Each number is 500 + 40 x the weight over its row's rms, rounded and kept within 0 to 999. Layers, rows and columns count from 0. Numbers have three digits each. The size before them is the row's rms in percent of the matrix's.

# layer 4 MLP gate, 192x64, rms 0.26, rows 105-191, columns 0-63
105:502488489485490526532495439485396565516520536546481481455525494604478546472476460532487465434462523467507552399528552497459467452505472487509549531493451479532454558539540511505524540464444449
101:461558550518501487486506584467518429471478431525469460474497468466490473504542489562551490574531559489519477535520429503480449557484413538567481521479491464555567486584516502478449490470495501
107:506498548576529488471455445467451431552507552574453498529523545532510509414572468496447459453523441490504545496475555487517428482506487482484520527531459476534551524454439453533504466518429515
090:435480428544495485576486475506482500500483532508634486423526565477424528510472436484530517474521591478528508571496505487529498500433442469465542475504492460517462507496540468503513520521542467
106:465517446510481530480538475513459495472424475510553507497469498497533397502483513411509538464529436569520480463512471485501480579487432480503549521500456552522546545524569567525535523531458421
082:510469513543558523519543502495520515477599496438519541519492535470522529551518512524505543482437534521465528478442570431483558461485444502508496472528434506561426552512399450501500508554481551
095:450509512431527408501480470581511557529496552498489464401416498474505471483400520506503545542489458530461522476513506514550489459558487493551468532490501580513536541462492524490486487578515496
080:500505492501541432491449560478520541481493424526534496477441588495535485473576521513502492471534477497515482575504515534494440397476433524433494507545491476541555477574476516505490473510426561
099:465461550555525403495545489527467482565494494500461489501493528527528418541545462497534500470500563494532542499422468540456485532561497539470423536487440532504554573529558561477480513463526533
085:437508533457554480550518502513505549508464466512415514517550444475465476499508541501508561546511498517580469471505551459502479561518525419522499486520481541459476581578442475417478456542547526
090:507503509477489515441543515513516468460405471610504500451563500432429532506463459517463471516476515484523537462484499452486495398525552480515564546483440503489503497487492494576589509461478517
102:447477485547528471542539468485491541480506557540529484558484503560442502493482478553511510516525483472443547444522477514469481585429420481583482485522496489470398452528491560507565482486563472
098:441515492537485431533468501471421535545461506509472470541438502493504459536502510493509525472564520486523491558478482531477437489550432453555469515414563462597538539563494512535534534538446478
106:480496469488431466536622535540458520434490405531487510486532465455457460495461511495481520453512568496515520444525552532459532520523486479472437547437517560502498451551494542480468506484557553
100:459515484510528487520503507487477462518462443421447434469530470570522455566487494483530560508479482553525401473509446462476470488547488486552580487492527502589577444538556496483502479450508485
117:509489484523487517480530549483476549504464469468538540432536445559510436466534553511504571526431572507470456484530492374490497462461408462468447535558474501514524447505482472510497548484521511
091:522525466511477490548555505475550467458469516524505486526493429488498459480477511436523523435476501489636549464526480446522481527541412531428534536533478603490466487451505458517520524482485544
097:465407544521507452498507514568499456521449454618495487500529456568579469449424497509490503529425457526495453454520481548513501500536503480460466507519524506490439497519440528501449495542444479
086:488446506537543429513545498515553488527553507483513526539508462448494465519423539532442407503582464449511496514457491501522481529457523479460467524548442538465559397520485532535494527568509545
107:483460470503564552468492501408512509457493436512555395499558502512479487492466445500441499488463473552530473446519501544510500534543555474535488565518511497485427402528480508500530559504521427
090:501522546464457500512452612512509506512534504453549479498520554488549482527476458450478544510509544475454447459596484450519577525540501547578485488520502477496529575474417484468553479514493447
042:493477447538484505482453523468443562485553478500474546435509516487516506496515560452387475483491473501515481534588443461491461452493536452425506430487448514503543524475503553518514490587434482
101:430469493456500450527491463467510448568491479436551424464492468555481526527542567534576567520561531490501584521443468437521438533521494467468477494476484507538516482553533537473526501527559481
079:439484559510479419439505514480509472479507471401569460484578474491490485497556512449443491517479513443459433469504453512547475518531561484514523514541465562509531547470485430427512530449478478
115:491524479479538517470465502556456553466506454478524462455493556488507511577509445540562507482559482608499492426466458491515553485480480447497481425470480504527524568517555503511563539573504434
103:503482492505558495537522493490540477414538461454467458379571428576462556540474540517522512464526511492508512493507467500560501541486451493498490475500572552495495468544553484440515494532419542
078:479523437515515554479518489449552513469494497492574583459516471499476478594427496496448535521487531513456410527412493547484397478514529525522541499493560494504492526585496471498477525499470516
103:502509477435456534477497570487541415458533515448487518551469534526542483517443514519414569505517454517504527420500522460544544497515533492430508437412576534496542523477537551486494474498531475
106:423502474591498491529511554475462463471446486499449400499472527559507551488497537517515494535470449542473528478501529545603495455455477520419513549466477532520488456505569491525518496453450456
062:519517503418471473512494457554511446495487501443524498583445468468510513545529552487514459559471443462578559577470527435537534563500493484563480484437518489541505544476539488557504470542560506
118:493450611555452504471490493458482460533503497507424430459504523503511463434545527465479464450552519461495537499446598540508484433569468556558498508531519494524477476506572474487518488528459508
081:607550464556560509553473470523575514489486537477552507490477480441511422488498494437526424479455489533467460468431453486443513461562462501531481520533515551540517524464484526470493427526478528
103:465571632511475578534478536525475547497504518503511495524484498540462447552535457494517504460560470472484543428458499568518475459500465493536562431515460505518520544559471480468567525549496496
119:492544452434511506451523515530531515476582502564443477537531541431469439495494539485476522478549472506491575502453538472566498547544395458494541538485487558525494410452503519489470467493530519
102:588540424458472446481491519486470468443524511494518492501509552440481460481520601497516517505502475506435424480420498431483538453558543555470512536475457531550446508521533509518468506574515485
092:539511513474564487498528515549459524486480481464525440502519493506494555489398500502492494547524501498446444505542504476537523457518505440614403568514546474563499457554512432456494494508482434
087:567477439510533444475513532515481518477526468559520448565505554473481535454536531477394444512489507533479531540554548540467569548508476517505544505474516458435462479597457435527493480514466481
090:584510480491492506551569493532429494465565537481452557527490404490536454513517512506514551505534495491588513483510456442577469510552493486471544488490486526478449515472564457609474492497497507
101:525552517474561558542492499469479466514507536469476496468527451485499480500532539515397464449515523510489557511429531517513528489500494463499590452554490494486528601615555533437513458522506499
097:453525481562493527563520518504422497487539559539513512498573460497488540477523457498464476494489522514510527424467584495438493483482562534551466499604516517495373525453487509526524504489451501
106:501474472526504427546549549466447480542523531512606415528500564523490465479494503451509447511517572488459453543435512514446523496564519469537427537515536464535476537486487451536441515511522454
099:475514531548468480490520540448522579535507471473519525557404537482458503554536496449480501449473528552490496501507480392517480473526500525484433532462485497531483518464506485588603493512438561
083:544500518450471462508546432421482510559479461461545490501455505547514468526499503505476527518574538510503490487479490490554503586451460470497528433484553607478502507533540452554463493468517604
090:478501499410505411512489528513496501432472544517456472584478474486482467519578511520482516538528525474523547464528461431517488487427534523505420485566504548567490574557467461477479479557526512
113:465485549560542466530438474487454470561461466474486498505542448518480495454502524504416501536452473558534550513535521540535416541465540474494525520565503537403487444566498434482502550501493457
108:514502497545466505515461499463482493439430503504470482479557564414454422512515483534540534478572497483475543550446537485557522508598504509519493486522501458509449511545448438571563555485517455
116:500488510509457485488518525499511508504543515504496484578489530567537481406498530440420462545560545451469534469400522549559537523491495489512516386463474535493457511464527551535509494545464453
105:487466510464517554532434544552484421452543542499598496435518520558525470524446488513578478460509494514425485463542469503484577533492503456499495483520481505491463507473455404559536484531480455
099:471509534469527553487551459569483504465511476547484529614493470482439486547524502458481471501434500528582502493454475488471480486559468449517515454482514559501506468549504571559491480618523486
103:521552416499489551487515467522500466483494431548506488556453492473571491452428488516444446489519497542519525431495564519462484529555550522515492549525563520474479414561541514522444498570464533
085:532538585514480458515509537485512466464519484416545490438438510540583470598520520548518538492508618533508442494463530564433538513461505556490509498530501486553482508501485507442491492489509500
078:452484532491473485533461499528487515497481471462543549509535540625444491470564458480494453492503419473459482440532453491537506462480520511536490495597553429558472520491514450539545427501527512
095:484546530478457533454525522531413541475495525528516479574487518486520453460546436441473519469486458447536439532519471455435451543485482500545432583485516549510513404514431522532529501519489479
085:448452486546518463545486486437507409472552564501469542565432445511486486537524484483472460538447484454504501501594582452543501545481469480454516492489541471521474572538445492503504498433504475
098:474476522454565498459524512514515512525490515490566568496529547510444466530540523461487559503489499479497488469547567415494487508491392460512554570460481525582479536511572462523511457461455431
102:481531460450497486509415488481417476524529464494564441507509560469516487471489603458534555524527545456473570460441516516479533471531543465493548489504429443528549487502525508479489432557521544
119:533414475576559518564506457496541533536539558503515464555508511501445461505511513428457535513514523404509509490515505501533464554558541508445486520427447523466494524492513444454542432562510493
119:442523520423480552538532516493541424450559513514440486488530513506523463500468524530478569559456530517544436463559534478462527514496468492544408514555475468513467538560482471441502567440505528
092:557471444519527553468547529475524478529485475578488466465462507498535488510561528409553523550536481491504533426524544481497526529574528498444434485474489544501536439540562521534471445532440438
104:481532472484522491496503518451483485530528462508530518453495594518496469608486494489501395524424519534582541491513558569509511458462513536461507526478517471486534548556404523555487457507525475
079:463429496474544487554500508480431547459570469494596498475457517539491537528570442523462534496528447507484483494448498528467504547417523450506547516502559466475447494565556540477472491543565488
093:558511439518492514504490537458493478472563463516514534542411496480447442485569594477473510551459541488563565546517497479517554539514484458457481420544479581539510494533528550462526481526532516
123:509594411445460511495523539525498435496451512433517491474492506515540475529570600547475566484481550528482570455487538425470499533499478441494481484516464525521532557516506495503518456471567511
129:424527477468485504407520502595482464495570503509481524557465522428461477486525506481449520550537562514499486531471479406439536453479512543528471515538447541521463542445457498550543460513465507
111:579553461546503484448513496440460522547487490478540403459478510545471492500471496476499479496480571515445530542461564477602527509559542535557502470444441525494500545509515458529442485497555460
110:515501586526488501546462519489427501536452502530487469432490503551518518461453507472520431442516519465438456387524478541546501478470482454541502580540512517502486452494472462536505446570512432
099:516535459457544558515449498604460481442517497507511511460503602537531516518386477509524506486515461508519451449540474509581538506521505566504490436516458543508535492499500478472472588472507469
106:488489494566524587518468470471548445575480506550416462511478469522531413445507537504499538519478516545545534472487473522426415534444513537451483550465447455466458562505466507521493488513489474
062:549521532543445508521556519512498501498585511475418421491490535510472525583553519512522476487505537489455444480460554490385457486462484542494460522453533496518462466547528539445458540446500458
100:476479512516482404500532574482464560509493448555490513412514488506507557623442502510460495548477548495562495457464486534458442478455550499488519518463547515566469508532479567482542495513496509
088:600490557513509491556444435478452481506564440489550463512507539520447486470537504445536470524442538452448456533559491533521522480534420411546524538573524494499514502493485515501537475543495537
105:521461478474485529536476489583598514529505523489479510490472571496594410442458481523431559544489501525488493460499484510492488487523478556497422548535502517493471505494372524464490519502504538
046:443501536491509511600530518500477507543566542472509506532517505515481537467464484511519447509528514490472454569498540446563498469516523441445493467457550568533482491405441510582537426450509539
128:522575482501485496556468550533454538497414476572516522521527510439454444418552466447524494530501503523578570463485462520471471443487505488499551478464436474477563510505522533545544472544454529
113:466577515457561567482481516553516491518470455540537541504431476511561400460500516457424554516476454554535498515548452508486477511476491468509530508458465459556450554513548572499465537472470470
089:501443526567473509598496455497478473488431453464496463466588484544424438480515463534519542483527480514480506511462546508450469537529529478487502552538513523620465484452494553469545538510477530
119:490533533527475487468468551556508528494479585489540481569491492531501441450525453423430550410495514533471501470461548540502468513512527473428481454543484578439519465498526458511564476522540547
113:499535461519475503476499518435474521426497491526482525512412553487520505516516489511472567494460517475536511546481464558488471429475495439511417546505534499495472520520488524544670506468543503
064:528416472521484559519389515543485441453477478515550502573507491499588505501502561513464485482559484503531530507477435511469473492479559476522519486542473570512543487537490583499454490461442441
084:519502445444416493485513515541486499493485470529460498598514537486540487456523539498479416479483508528610525474509518488444541472477505502605476490531511435491536586476469510492527498575458529
105:551539399460497515507546491556462501398486522503528514509454488519552481554516506483511542466516471478486563461501571497586505491442499472504476463438476578523481529423528486514433486531557474
098:425567482491535447545559482474473454515525510500448493535561446486446432447477440550516533515506471398551444508506459487510476452461525478491495515548491495577558503502476508489593506482520536
104:508555522513557431529436476572522505496574519470455452482549498452459488465505452425493479488447490506487413477537555494434475520488485521488548533577525512488453451467495506528542569470470429
079:474584427466464417541512516401542506478523538459527534471499459461500464497507543514441437506508502483505506462460567528476490439538453420479493593453560506481555515501519502486519492542522482
082:532534539481491456455598497507486508490507506493606484512512482436457501515564493407539487394482479484536512504498537418512517514426495533530527575480556502550530457484525528459478497500490450
108:558479528553502490489494532502445474486541468636464534592509435450485484492489501469521500457530541505455404453458505536530491543559531490480539505471491490492525563530542520453520578470499484
083:544511493461521518464471520513560575481505495528536515450499526428435430510460519508497465510542509463522464500510420547520460552545463447617537448549547519517553506500521533550533478513537568